config.yaml
n_head: 3
d_mlp: 384
norm_place: "peri"
rope_fraction: 0.5
qk_norm: false
attn_scale: 0.125
bias: "none"
parallel_block: false
init_std_qkv: 0.0431
init_std_up: 0.0431
optimizer: "adam_variant"
lr_mult_up: 0.744
train_tokens: 186500000
steps: 11384
Each number is 128 + 32 x the weight over its row's rms, rounded and kept within 0 to 255. Layers, rows and columns count from 0. The size above them is the row's rms in percent of the matrix's.

# layer 8 attention output (transposed), 192x128, rms 0.101, rows 12-38,76-101,140-165, columns 64-127
size [ 89  96  90 104  97  95 122  93  92 101 109 102  88  91  92  95 103 110 117 122  92  85  92 110  87 103 122  93 121  92 110 101  98 114 104 109 101 127  87 117  89 100 108  98  97 100 100  92  95 141 123 109 101  89  98 105  93  98  89  98 102 111 107  87 110  84  81  91  86 106  67  89  81  89  91  89  84  99  94]
[[188 153 133 202 177 167  95 106 139 125  99 181 117 137 127 111 162 121 158 136 182 119 160 136 136 158 160 108 110  97 124  84 116 143 150  88  78 136 115  88 115 140 152 171 148 119 143 141 107 136 100 135 143 147  84 149  82 119 140 177 138 147 182 195]
 [101 116 109 179 105 125 191 113 118 139 137 100 112 107 118  89 144 141 137 153 181 111 181 104  98  95 124  75 118 143 150 146  89 104 118 140  86 133 152 148 140 165 137 109 114 154 151 136 168 169 129 134 160  93 116 117 106 137 135 133 138 124 134 144]
 [174  93 140 108 122 103 139 148 188 131 146 101 103 113 180 145 112 148 166 175 130 108  98  82 125 122 119 107 123  83 123 176  58  54 112 108 123  38 114 131  94 123 160 100 130  52 108 117 176  62  65 149 196 130 128 175 168 101 130 229 141 100 124 127]
 [ 75 129 146 101 124 134 123 126 150 150  79 128  68  69 114  85  80 128 159 106  76  99 109 145  58 161  86 141 185 190 146  69 136  94 119 156 125 186 149 102 118 126 117 124 113 149 155 106 126 175 164 123 156 148 100  93 102 126 171 140 101 137 152 123]
 [130 180 115  86  83 118 145 128 153  72 149 137 124 200 100 115 147 117  73 140 168 184 126 110  92 119 176  87  83  99 127 124 165  97 153 138 147 158 141 132 107 137 129 178 120  96 116 138 110 179 155 108 139 130 138 100 144 104 127 108 167 129 189 147]
 [126 112 124 166 111 148 111  98 116 167 147 180 128 150 125 155 118 108  88 137 157 122 151 191  63 121 158 193 167 128 138 131 150 169 180 134 134  92 122 123 121 177 157 139 130 152 127  64 115 183 172  29 124 194 140 156 175 115 119  24 100 108 159 156]
 [132 133 131 130 134  98 158  63 137 136 142 185 117 149 169 137 153 133  71 113 152 147 132  94 130 117 128  95 126 125 165 113 132 138 146  95 185  62 114 114 122 141 171 159 139  73  88 127 144 150 199 138 146 141 134 139 178 101 131 132 147 144 161  98]
 [167 141 174 175 146  60 125 173  75 105 146 100 135 156 128 166 112 150 210 158 149 101 141 165 191 157 127 106 117 128 108 104 152  95 128 164 118 145 130 142 155 126 102 114 134 120 124 140 118 116 124 172 144 130 152 135 181 175  98 160 153  98  74 129]
 [ 92  94  94 114  89 115 119  97 111 163 149 114  81 192 122 104 133 148 142 131 148 107 147 168 131 129 163 114 135  99 122  91 171 158 143  71 118 124 112 166 187 153 177 149 133 152 158 119 151 183 156 154  91 206  83 153 119 124 131 112 149 116 166 146]
 [152 126 125 153 149 113 121  89 131 132 117 113  49  72 206 129 123 142 155 104 140 121 181 128  85  89  87  87  71 148 144  82 190  99 156  81  83 124 133  75 129 137 165 119 171 114 184 197 138 149 216 154 156 132 109 146 163 119 105 155 131 189 157 118]
 [ 97 150 102 119 138 108 145 138 180 148 124 133 116 189 133 125 150 120 114  85 161 138 190  76 116 110 113  88 151 137 107 126 133 111 103 134 179 120 164  82 151 125 180 110 129 102 116 118 135 129 152 170 160 129 135 146 187 154  84 127 121 130 121 143]
 [132 108  54 138 147 153 138 191 114 100 106  99 138 136 113 100 112 117 100 142 181 114 100 162 142 117 159  87 131 106 101 106 160 174 148 133 126 195 127 163 134 165  73 106 127 140 157 186 154 152  86  96 126 159 146 154 122  88  87 133 121 132 123 138]
 [188 138  62 120 134 119 158 113 146 165  63 172 101  73 181 107 142 126 141 112 167 172 176  51 111 122  99  78 129 111 149 131 136  93 121 133 118 132 167 142 130 110 222 111 147  95 162 157 120 107 115 154 133 126  72 157 141 102 171 170 129 154 112 105]
 [104 118  74 138 164 147 105  99 117 122 139 122 115 162 103 100 133 112  94  90 118 158  80  77 136 187 132  96 117 165 154  79 107 170  89 113 124 129 136  93 108 119  88 131 116 128  93 113 135 123 166 107  81 188 106 159 166 116  74 134  67 179  98 142]
 [148 154 172 140  77  97 130  43 155  95 136 133  89 136 112 151 177 126 148 126 100 105 121  95  98 119 104 101 149 145 153  92 109  98 151  78 154 130 147 128 144 120 165 124 154 149 133 123  89  89  83 176 141  99 123  81 107 113 210 167 188 118 190  84]
 [169 112 116 116 111 151  83 156 157 138  80 107 131 111  90 144  74 111 149 137  99  65  85 136 158 118 110 164  95 178 156 136 171 132 162 161 103 196 128 142 138 111  96 104  64 208 125 148  96  97 122 121 128 164 165 137  63 128 117 159 132 126  95 118]
 [127 112 153  84 138  53 114 123  87 124 140 109 118 161 149 113 141 141 158 153  54 104 126  89 148 176 127 118 160 153 109 147 188  85 147 196 124 151 141 140 117 127  98 115  61 156 113 156 169 143 150 120 143 129 138  92  20 143 128 123 124 156 125 111]
 [149 121 171 167 121 126 100 135 125 132 120 136  85  90 142 145  90 107 208 158 115 118 204 172  57 105  86 163 151 133 125 126 127 104 170 134 127  88 131 132 126 126 186  98 153 162 141  88 125 101 103  99 116 165 114 114  98 116 116 107 138 130 160 104]
 [189 127 162 123 166 155 142 143 113 129 107 151 122 148 123 145 153 123 107 166 156 123 116 148 172  94 124 144 168 115 125 139 105  91 168 158 149 144 123 170  94  69 113 140 122 159 135 113 119 133 128  60 136 175 173  84 108  49 186 116 153 150 136 150]
 [160 158 101 153 134  98 165 114 134 192 129 157 113 110 169 124 107 161 138 101 140 137 176  78  98 104 143  94 141 120 113 137 115  82 127 153 142 105 122  67 103 128 197 136 145 114 165 133 136 122 125 148 151 110 102 144 117 105 182 164  92 124 161 137]
 [100 179  99 137 146 100 121 149 161 162  75 106 117 151 128 129  75 132 180 139 134  99 176 141  60 144 147 133 107 109 156  86 166 114 145 105  99  95 112  88 111 140 149 116 143 128 113 111 155 125 113 137 133 108  88 111 111 142 165 133 152 124 207 153]
 [175 122  94 156 114 125 108 139 143  95 158  98 138 109 146 111 143 132 159 104 145 154 121 149 170 139 102 146 110 123 162 128 149 155 189 115 123 156 136 109 148 135 126 173 128 154  87 122  84 118 119  89  86 134 121 109 139 120 173  99 164 131 108 118]
 [ 97 161 197 136  99 162 144 130 142 124 100 142 139 111 146  95 129 101 129 152 152  87 150  89 112  25 166 243 164 100 148 130 124  78 128 155 190 171  77 151 170 210 130  96 127 192 149 154 138 113 116  89  88 112 139  97 162 103 114 136 133 161 202 126]
 [113 120 153 169 146 153 143 145  95 132 134 139 125 122 174 113  83 138 139  99 126 127 138 201  72 168 113 104 134 137 123 175 180 133 125 100 123 140  83 126 103 182 154 195 143 173 157 128 160 183 120 122 136 147  72 133  70 141 105  56  86 105 106 189]
 [ 96 105 100 121 143 104 131 201 104  63 160 152 136 110 137  81 107 159 173 141  87 170  91 180 175 149 116  95  60 110 158  72 133 118 120 148  77 182 118 130 125  97 132 115  91  88 153  95 163 148 144 161 150 162 159 143 129 155 136 215 154 118 162 100]
 [144 167 109 105 107  98 125  56 135 101 113 104 117 125 152 188 177 134 103 159 159 178 165  69 114 100 109 101 143 128 120 105  96 131 114  96 154 142 132 176 121 117 211  61 117  76 119 111  83 110  99 174 121  38 122 124 160 177 165 146 196 141 127 111]
 [ 80 105 115 148 131 150 167 159 100 140 115 139 151 125  93 129 105 160 156 116 134 139 141 158 128 144 140  90 116  98 100 107 128 175 103 112 137 176 138 141 131  64 106 130 160 125 146 114 121  96  53  78 104 117 126 126 138 137 110 123 124 104  97 184]
 [181 134  90 114 153 170  49 194 119 129 130 119 111  96 141 153 164 112 147 120 121  92 184 102 142 124 146 129 121  87 121 112 126 128 124 138 163  81  90 113 147 167 168 135 150  85 138 135 120 111  95 130 120 119 104 110 156  96 120 217 141 155 139 153]
 [192 134  60 130 134 137 145 103 121 119 171 139 117 123  93 156 141 147  67  57 129 116 131 146 109 148 127 121 125 121 110 145 128 161  83 128 130 103 142  70 128 172 110 164 168  52 165 173  94 107 102 132 153 119 126 164 167 186 109 156 118 141 158 131]
 [ 77  88 105 144 106 161 141 127 111 125 166 131 127 121 155 129  73 166 165 141  88 105 129 216 112 124 133 144 144 107 158 103  99  91 139 165 161 186 123 181 183  92 141 129  98 173 107 118 113 140  56 124 127 115  85  83 139 101 109  86  99  85 143 125]
 [117 112 150 107 118 128  97 101 153 165  84 104 106 154 113  68  91 124 128 133 127  79  77 174 156  90 112 148 196 155 129 100 119 166  88 118  92 167 195 138  84 120 128  77 105 174 128 100 128 118 103 131 161 156 161 106 106 107 182 117 128 144 122 118]
 [132 141 116 144 103 143 111 157 170 133 155 168  97 163 143 177 122 119 113 109 191 132 161  78  98 209 125 145 136  90 191 127 122 137 157 161  87 132 122  87 117 118 135 145 130 131 120 154 114 124 144 124 145 129 106 130 143  95 107  94  92 156  96  75]
 [140 187 111 162 111 128 124 128 122 169 124 190 139 103 145 162 149 151  97 108 130 137 164 134 128 153 141 136 102  89 104  76 117 166  90 121 142 105 140  93 115 117 165  95 161  90 147 132 120  96 160 124  70 134  82 144 168 110  90 127 129 114 142 106]
 [124 117 127 120 153 134 118 148 100 136 142 112 132 129 119 104 124 117 180 144 119  51 150 150 139 100 118 178 123 130  94 165 117 110 136 181 165 187 149 173 102 101 110 108 133 153 130 125 195 117  74 140 136 158 163 118  86 122 104 127 112  75  75 102]
 [180 104 125 146 164 146 175 107  75  74 173 113 182 193 135 139 147 146 128 151 146 146 101 100 148  76 119 120  44 109 125 128 138 104 138 113 112  71  93 125 150 121 131 138 176 110  92 119 162 122 108 128 151  96 121 160 107 201 146 107 124  88 102 106]
 [ 97 170  96 118 145  81 147 118 134 140  95 124 153 120 153  91 125 129 160 124 139 147 138 139 165 188 135  88 134 118  57 147 150 150 129 114 169 153 169  73 185 136 184 118 119 103 172  91 156 108  83 139  76 126  90 111 118 128 133 121 115 105 165 107]
 [178 103 119 147 107  69 158 115 141 111 183  80 141 166  86 148  99 148 134 141 137  86 159 171  94 123 147  81  43  69  89 152 121 123 106 150  36  85  81 124 229 161 148 119 127 109 165 185 114  90  86 111 141 114 136 116 103 137 112  99 114 107 167 111]
 [128 121 152 127 100 126 166 145  97  73 149  65 126 158  64 108 147 119 147 131 145  97 121 150 145 120 145 124  84 146 101 136 151  93 111 156 142 156 103 175 149 147 139 126 171 151 121 126 146 123  96 145  91 132 142 105 119 132 124 159 127 100 137 135]
 [177 107 113  94 152 139 148 116  72 119 163 139 154 139 142 143 155 161  92 103 106 118 142  79  52 141 154 136 107 167  93 177 133 156 126 112 122 111 117  71 132 179 122 142  74  83 135 190  87 102 137 119 102  90 113 136  93 158 161 136 108 188 150 145]
 [145 115  99  83 125 147 143 140 114 104 111 133 128  97 140 109 151 148 143 113 128 150 149 106  89 130 137 115 143 171 134 193 154 124 115  88 118 117 169  98 166 186 154 109 105 105 171  97 105 136 151 128  89 119 163 158 140 117 140 122 128 147 161 124]
 [128 145  99 113 111 166 127 128 123  84 100 152 152 177  80 122 180 136 125 132 178 136 129  86  76 119 124 142 122 118 123 167 153 162 140  86 126  80 118 115 162 149 148 123 101 102 178 149 126 137 190 139 106 152 141 163 155 135 100 147 112 167 158 135]
 [108 123 155 120 112 114 117  92 105 125 119 101 137 108  80 170 127  94 136 128 129  83 128 136 129 133 136 125 106 150 138 126 138  82 122 112 189 167  86 206 119  79 101 116 144 155  94 142 156 137 102 146 132 138 143  63 109 116 166  85 123 137 123 149]
 [115  99 145 108 114 125 140 118 139 114 126  86 145 130 128 105  87 110 101 121 116  87  86 147 138 149 133 139 144 164 127 102 104 153 133 144 171 114 124 183  78 109 123  96  84 173 101  74 129  86 111 133 124 122 118 113  84 125 176 115 113 121 124 147]
 [158 119 120  55 135 113 125 157 176 155 155 122 133 173 136 116 143 147 128 103 161 133 154  95 157 121 145 105 156 123 131 140 151 142 136 127 136  78 118  61  80 139 140  98 120  67 128 161 170 104 241 116 137 198 128 160 128  80 149  64 118 182 144 113]
 [129 122 174 111 124 108  90 119 157 131 135 101 141 109 138 118 124 103 150 135  92 107  93 136 160 112 134 130 107 153 140 155  71 130 111 130 140 149 141 178  90  72 113 115 115 158  67 100 114 122 128 121 141 136 153 118 114 154 101 106 124 117 112 139]
 [148 127 225  99 141 115 104 103 134 136 113 147 126 109 152 139 175 121  95 107 148  91 128 119 124  96 138 188 186 174 174 126  99 114  86 170 155 123 101 154  49 145  94 119 141 157  58 141 164 132 148 118 141 150 145 103 100 124 152  61 140 168 137 111]
 [124 109 113 147 131 114 109 109 155 173 122 120 130 166  85 117 145  71  92  97 103  66 124 128 139 174 118 170 177 143 177 140  97 169 156 176 153 136 126 159  91 139  82 113 137 163 121 100 117 129  89 142  77 113 150 156 167 122 152 109 108  91 122 171]
 [151 115  97  81 131 167 121 197 159 150  98 128 139 156  98 167 171 104 107 131 121 108  97  49 108 135 135 178 130  89 176 158 144 149 118 111 159  88 102 130 133 145 139 159 108 132 105 189 149  83 164 140 101 148 109 169 154 106 135  95  95 203 157 123]
 [ 96 108 191 140 129 122 136 128 132 161 107 148 139 120 165 127 126  99 133  98 111 123 172 155 155 121 104 135 168 145 144 109 135 114 123 162 146 169 125 193  71  67  80 150 131 162 106 118 128 146 111  89 133  89 174 117 127 124 112 104 125 151 112 151]
 [ 97 100 151 140 125  93 158 105 108 116 127 136 133 131 108 136 138 103 106 162 146  61 118  87 129 129 177 128 135 160 108 152 167 107 136 156 152 164  85 170 109 146 152  84 121 166 184 150 170  85 113 120  91 124 141 108 123 139 155 108  65 110 156 148]
 [149 155 129 111 102 110 129 107  93 140 134  63 138 176 144 143 100  99 128 118 157 144 135  89 103 118 114  92 105 168 118 170 179  92 148  80 102 135  86  83 129 201 126 164 151 139 165 149 116 121 132 139  91 136 120  69 141 107 162 143 137 129 128 115]
 [195 126 132  89 183 134 123 135 154 123  99 112 125 120 153 108  99 118 187 154 105 114 115 174 182 126 103 132 172 140 117 117 121 143 147 172 131 182 154 177 122  95 114 122 124 104 100 106 156 140  90 118 117 145 131 138 145  82  97 152  87  78  69 137]
 [123 142 157 150 120 151 122 135 122 110 110 115  63  87 114 157 129 192 166 142 135 128 146 131 115 143 129  86  76 103 142 107 194  64 113 130  89 129  80 124 168 206 164 103 156 115 145 151 138 173  52 122 109 135  77 125  99  87 135  80 129 160 120 133]
 [114  60  90 148  76 163 156 160 184 181 159  85 134 186 161 159 145 143 130 172 152 101 131 146 162 124 193 109 102  76 158  92 100 157 117 122 153 131 138 159 117 128 126 142 101  88 113 116 134 109 176 146 168 158 115 135  78 132 115 152 130 130 149 184]
 [ 95 128  92 133 137 120  92  51 121 155 149 124 146 199 129  74  81 188 131  75 183 158 105 114  74 141  70 142 118 154 109 141 131 142  74 108 114  87 154  50 129  70 152 169  78  92 111 133 119 116 126 183 140 136 107 103  87 155 101 124 137 159 118 144]
 [134 101 131 118 140 101 161  86 149 116 132 105  61 129 155 171 119 131 144 165  86 149 112 161 117 105 143  89  94 142 140 206  91  57 129 152 151 159 140 114 131 102 123 137 129 125  91 106 187 150  80  84 195 106 121 115 173 138 123 110 116 152 106 130]
 [ 81 192 149 115 167 119 113  70 161 180 107 116 113 117 157 117 123 167 126 112  81 152 140 158 117 135 117 139 124 211 129 104  76 133  70 161 140 204 148 154 148 133 146 118 134 119 120  83 164 161 113 132 144  85 112 141 101 152 139 131  71 181 110 152]
 [112  84 144 105 125  69 153 135 156  38  47 147 108 100 130 148 117 136 121  72 107 140 112  60 114 122 111 120  99 128 195 106 187 149 143 136 147 128 136 169 172 176 154 135 168 143 100 175  99 119 166 164 127 128 146  98 112 139 107 102 128 165 116  78]
 [117  81 137 107  80 145 125 126 151 154 141 161 176 134  84 137 185 120 141 143  80 124 119 162 100 171 193 196 143 117 127 127  82 151 123 122 142 134 138 137 107 168 145 122 149  70 132 117 128 130 134 121  85 187 134 131 161  73 114  81 138 117 143 162]
 [131 139 118  97 141 128 113 119 115 183 117 148 146 159 110 136 126 141 112 108 138 149 159 186  63 113 122 109  31 193 113  91  94 159 135 172 143 176 117 187 146 129 138 140 132 119 158 144 175 135 102 118 152 157 114 129  99 138  82 106 102 161 130 113]
 [237 147 141 139 136 161 159 119 139 123 173 156  91 128 165 135 102 105 114 115 138  92 149 160 129 173 122  78 131 108 161 121 135 166 162 100 175  76 122 130 168 121 135 145 139 136 134  83 104 151 109 162 193  95  66 158 186  95 106  96 113 139 173  93]
 [158 149  92 133  80 164 106 162 132 167 158 155 114 136  72 160 124 101 121 106 123 123 127 141 144 101 129 136 125 134 109  94 109 168 167  97 118 120 106 194 123 141 192 109 167  89 179 137 164 148 153 122 152 189  78 183 121 105 152 122 157  82 158 119]
 [159  74  80  80 154 136  52 181 137 201 130 115 119 104 110 141 118 136  56  97  87 118 174 197 104 139 117 108 173 182 160 101  82 131 152 148 122 111 143 126 124 134 167 137 150  92  90  87 109 130 167 122 119 141 140 144 151 114 111 143  82 165 135  96]
 [112 125 116 117 135 102 112 210  79 191  95  52 174 195 111 114 141  83 143 141 127  78 136 166 144 182 177 116 153 104 146 168 116  84 112 198 131 134 154 149 113  87  52 121 135 126 136 118 123 137  96 165 114 162 199 108 115 131 103 131 113 142  81 113]
 [156 159  89 127  81 161 109 129 134 139  98  97 158 175 120 144 165  70  95 198 114  98 135 135 201  98 184 174 137  91 167 158 100 190 122 143 143 160  89 128  71 143 124 100 108 102 131 173 166 152 150 173 116 162 165 160 141  83  98 104 163 140 140 106]
 [161 148 112 146 176 133 152 157 113  86  68 184 130 144 135 132  96 138 107  88 181 182 128  83 109 116 112 107  94  98 119  87 171 121 106 139 151  98 106 101 170 144 123 186 158 150 123 194 159  88 105  81 119 127  92 148 153  85 104 136  74 111 124 135]
 [128 126 133 155 189 132 119 139 172  84  81  87 120 123  92 100 113 111 141 152 168 164 104  35 118 174 152 145 127 115 145 120 131 181 117 137 193 154 155  85 110 109 151 145 122 167 123 148 173 113 137 132  97 210  68 111 144  84 111 162  56 113 172 113]
 [165 144 119  88  98 110 136  23  84 121 151  87 114 135 141 136 136 162 177 188 136 157 115 109  98  95  95  96  76 137 162 110 164 155 116 143  94 185 122 143 166  90 111  89  71 188 125 145 108 167 194 126 150 109 120  79  84 124 135 157 210 137 139  76]
 [115 131 106 152  89 191 131 155 166  87 108 102 143 120 131 152 108 146 128 110 156  86  97 192 187 194 117 164 117  80 150 132 113 133  95 127  98 132 112 144 111 146  97 121  82 152 164 110 105 103  81 152 158 111 129 140 203  57 133 116 135 135  76 108]
 [116 166  99  86 105 160 115 112 161 104 106 201 154 188 145 114 112 151  76  70 132 192  79  59 138 103 122 131  52 138 129 144 152 158 115 159 135 111  84 148 161 138 114 143 115 103 103 192 168  88 116 105 168 105 106 140 171 142  79 102  96 122 139 112]
 [108  99 134  95 137 130 120  93 107 101 163 129 107 129 114  74 116 192 136 120  97 138 143 129  64  79  91 132 140 141  90  56 222 117 166 120  98 106  76 162 116 167 132  94 137 106  97  91 128  89 164  68  84 173 185 113 150 133 116 132 153 104 121 129]
 [152 130 130  92 114 199 185 105 123 124 126 208 114 165 163 176 108 132 118 164 129 116 132 142 141 142 113 131 115 148 145 125 154 143 135  76 190 137 122 185 106  62 129 122  62 132 154 111 117 168 106  47 162 140 112  90 147 100 151 101 139  83 128  92]
 [115 130  81 131 196 145  58 134  99 164 158  61 124 112 131 108 171  81 102 149 115  88 176 141 128  79 152 161 158 149 140 102  83  95 127 180 160 178 120  68  60 186 172 112  96 170 148 109 128  88 150 167  82 121 167 110 160 124 157 149 143 152 140 125]
 [148 137  88 152  64 122 136  97 165 165 122 134 137 146 132  89 149 126 135 109 127 153 124 130  99  75 135 164  89 136 155 136 104 145  74  82 158 115 145  93 145 157 180 123 141 115  89  68 143 135 121 148 113 120 128  97 127 169 149 125 136 181 118 133]
 [103 127 188 106 121 112  89  52  90 161 141 132 130 172 127 145 150 124 162 168 140  87 181 106 138 141 100 165 157 177 110 200 187 141 129 113 143 172 115  99  99  45 111 107 128 148 128 108 131 135 150 180 131 152 127  59 116 141 132 102 171 123 125 138]
 [ 70 110 152 125 158 107  96  90  65 126  48 154 129 105 154 135 156 168 150 133 128 179  99 125 115 106 139 153 148 151 101  49 141 155 109 145  97 136 112 255 110 110 171 116 114 153 147 130 112 135 141 100  97 110 181 145 162 106 142 117 138 126 135  82]
 [103  93 116 169 120 139 117 123 116 130 162 127 175 161 156 126 131 102 127 128 167 112 150 213 127 189 120 202  84  65  96  99 122 103 172 109 110 131 105 120 103 132 108 187 192 139 118 153 103 114 180 143  92 174 109 136 109 108 112  73 117  95 114 172]
 [ 99  70 151 137 137 136 111 120 117 121 109 103  92 110 143  97  87 116 201 174 126  86 119 117 139  95  73 135 114 111 162 159 178 157 150 131 116 181 126 177 120 121 101 134 103 131 172 165 141 164 172 221 147 192 196 155 151 141 105 126 127 151 111  61]
 [207 147 133 161 153 172 131  90 117  85 114 150 117 141 144 132 176 126  93 175 137 190 108 180 122  96 157  90 142 104 132 136 123 125 127 130 127 154 169 105 143 215 164 161 116 110 115 136  88 141 100  85 179  64 127 179 140 157 134 122 155 118  81 168]]
# layer 8 attention value, 64x128, rms 0.102, rows 13-38, columns 64-127
size [101  91 106 102  91 106  97 106 104  99  97 101  94 100  97 104  97 100 103  91  98  99 101  97 106  98]
[[123 115  85 131 107 122 170 100  78 103 150 106 131 147  75 123 111 193 145 146 121 135  83 139 149 122 103 118 166 125 123 122 137 105 100 143 147 148 157 123 134  92 106 196 107  89 106 121  81 113 135 156 159  96 123 150  56 179 155 168 175 128 110 128]
 [154 102  82  83 150 129 149 118 167 138 143 155 102 172 164 147 114 169 129  95 130 134 163 132 122 147 108 178  50 140 142 139 139 112 127 133 130 127  78 133 100 114  91 210 133 123 124 196 128  68 151 135 203  89 137 120 100 144 151 138  87  81 120  92]
 [182 123  94  93 115 114 113  99 124 106 144 159  94 123 111  68  92  92 123 130 149 126  65 130 120 140  37 126 137 205 112  71 175 198 156  78 128 128 170 121 134 140 121  96  94 151 160 108 193 151 143 137 133 152  53 109  90 139 137 126 138 154 167 139]
 [145 151 126 174 114 103 122 142  83 105 150 145 125 193 108 111 103 167 135  43 140 134  99 111 156 184 161 148  88 122 123 107 149  93 157 128 167 116 104 119 139 157 114 129 234 114 120 112 143 124 125  91 100 142 112 121 111  57 129 142 135 167 112  47]
 [108 150 127 104 115 188 132 135  81 200 125 173 123 121 143 148 161 145 143 132 132  94 206  90 184 122  92 158 174 134 153 177 158 155 105 128 135 118 145 128  84  50 197 161 142 139 124 136  43  90 139  90  58 149 176 129 114 165 146  70 128  95  72 120]
 [ 88 162 179  77 167 170 146  88 137 141 131 169 136 116 180 163 100 160 153 130 134  82 103 145 121  99 114 139 122  92 115 134 136 106 146  76 160 141  91 164 125 135 125 135 165  86 141 122 148 156 100 114 156 102 135  69  64 186  45 143  79 122 163 172]
 [115 141 114 121 125 107 181  58 149  81 108 125  89 105 158 123 138  99 151  67 132 130 130 129 139 145 138  73  94 177 151 108 171 160 144 201 135 130  94 107 140 172 158  88 134 112  85 149 128 150 112 170 103 100 157 154 204 124 146 130 122 117  78 133]
 [137 151 107 161  90 116 129 119  90 171 152 126 170  92 110 173  94 141 141 189 172  64 180 147 129 173 100 118 160 107 105  95 151 151  79  89  91 150 106  83 120 138 187  83  45 120 157 105  90 137 123 162  59 120 115  69 138 158 135 190 105 122 113 138]
 [160 149  60 156 109  68 180 103 200 103  94 123 117 142 122 121 134 165 172 127 158 128 151 161 145 109 112 102  95 156 124 190 112 153 138 159 110  86 125 110 102 121 135 110 176 115 133  67 136 126  80  89 168 146 149  66 106 119  96 149 114 139 130  74]
 [175 117 186 175 190 122 103 167 169 115 118 157 110 147 146 186 124 129 134 108 168 164 185 188 137 186  88  67 107 100  92 144 151  77 135 129 144 127 104 126 107 126 144 166 148  94 159 129 163  70 127 148 116 106 129 106 123 167  98  54  77 109 146 192]
 [187 139  60 104  97 123 197 139 137 131  93 143 171 160 143 112 143 130 116 149 185  88 177 102 109 150 123  55 135 107 110 158  96 136  93 106 123 149 130 119 161 134 133 141 138 146 136 161  76 127 155 178 119 115 183 109 124  71 151 100  93 198 179 126]
 [118 132 152 122 178 127 107 115  78 115  82 109 128 148 155 155 137 159 144 121 136 142 108 157 123 140 177 129 221 130 139 118 150 121  90  59 138 135 110 126 209 154 122 122 152 133 145 160 160  93 119 119 165  96 179 128 110 161 188 164 124 120 158  38]
 [ 92 135  89 151 206 166 160  92 149 101 132 144 160 134 137 109 152 137 103 120 159 132  79 139 178 172 135 130 148 175  89 137 146 142  83 158 131 163 130 104 153 162 117 112  93 152 143 166 194 137  90  66  69 124 144 139 150 158 142 199  70 140 130 151]
 [128 114 177 200 102 116 166 109 108  90  91 136 101 119  90 177 165 161 134 100  79 145 115 136  83 137 147 146  50  89  99  95 124  91 117  79 101 184 160 154 155 179 109 216 149 127 126 137 152 170  96 175  48 158 125  96  92 121 151 154 160 101 145 173]
 [189 104  97  85 123 113  84 102 154  97  94 126 113 121 126  64  88  55 139 134 110 135  85  92 208 148 115 104 125 165 150 134 101 159 112 128 144 151 186 191  90 119  98 131  94 136 133 161  95 144  62 143  78 148 185 132 182  64  82 106 111 134 110 138]
 [142 165 146 128  63 131  90  83 103  87 161  85  93 158 158 126 146 109 129 177 118 130  96 155 160  80  94  58 121 102 115 167 137 177  60 123 158 123 164 110 185 185  91 163 107 104 101 138 131  62 173 106 123 157 123 132 134 117  82 125 129 110 123 141]
 [110 108 168 153 115 130  75 120 116 122  86 146  96 107 201 124 135 175 178  98  90 151 144 128  89 134  91 160 149  59 152  71 110  89 171 146 118  99 137 153 105 124 117  83 123 157 183 128  71 108 158 122 107 132 147  65 139 100 157  66 160  73 110  92]
 [148 169 167  91 122 164 155 121 148  76 106 164 138 142 185 130 102 156  70 170 121 149  86 112 153 101 117 122 113  80 140 112 145 146 135 151 168 135 119 180  75 102 152 143 156 166 135 132 123 108 213  89 138 199 198  71 149  72 154  84 142 107 175 117]
 [167 118 142 156 188  86 141 114 130 158 137  96  97 100 110 152 168 133 140 101 112 114 114 172 136 138  95 166 116  82 146 154  61  99 138 177 121 122 127 117 111 135 128 165  79 146 165  36  43 123  19 121 153  71 107 147 126 144 153 134 105 113 150 129]
 [128 123 186 145  99 138 117 135 122 129  84 147 110 110 163  96  92 145  90 117  77 114 124  76 148 151 124 160  66 136 148 107 109 101 109 168 126 121 161 129  95 170 148 218  87 161 167 122  79 146 116 189  94 111  99 156  63 142 161 144 142 172 117 147]
 [ 39  97 149 159  97 200 185 141 116 141  60 140 123 153 161 115 173 126 132 123 113 123 152  93  78 138 103 138  82 111 170 158 118 143 135  75 115 132 131 134 105 114 107 128  72 150 126 105 128 156 143 128 136 154  67 133 130  83 104 169 112 182  98 154]
 [180 112 132 130 160  81 103  77 100 115 146 133 121 118 113 105 158 149 172 150  61 130 144  94 179 109 205 126  97  75  81 141 139 116 124 104 140 130  87 180 119 157 108 130 118 119 170 114 143 100 120 109  66  92 108  94 130 109 142  94  92  94 186 160]
 [114 104 114 117 117  97 122 107 100 106 172  83 169 154 156 150 161  66 132 165 150 131 213 119 110  95  85 144 154 140 138 155 132 119 152 135 144 147  89  99 134 128 186 105  94 148 177 141 125 114  82 123  84 155 162  97  90 149 141 129 108 167 145  87]
 [162 125 102 157 161 131 126 168 158 116 126 126 134  87 144  75 113 112 124 144  78 156  81 126  89 154  89 107 105  51 122 127 145 116 158 151  97 153 158 107 146  98 137 106 127  91 132 109 162 121 109 107 111  99 141  59 134 106  71 176 143  90 110 100]
 [138 135 184 124 135  62 136 105  95 133 104  70 142  85 106 189 181 198 139  76 154 154 176 125 142  78 164 149 136 166 123 142 117  79 107  90  83 111 110 144 166 168 222 152 190 113 121  98 117 142 129 145 148 127 135 141 102 178 213  97 179 155 138 156]
 [114 103 124 144 168 166 149  71 120 117 102 103 180 157 102 121  69 188 109 128  95 138 118 110 123 161 133  44 100 120 135  76 158 137 170 152  78 112 123  95 136  84 165 125 111 115 173 159 125 174  66  91 127 107 170 173  97 146  96 179 208 137 108 123]]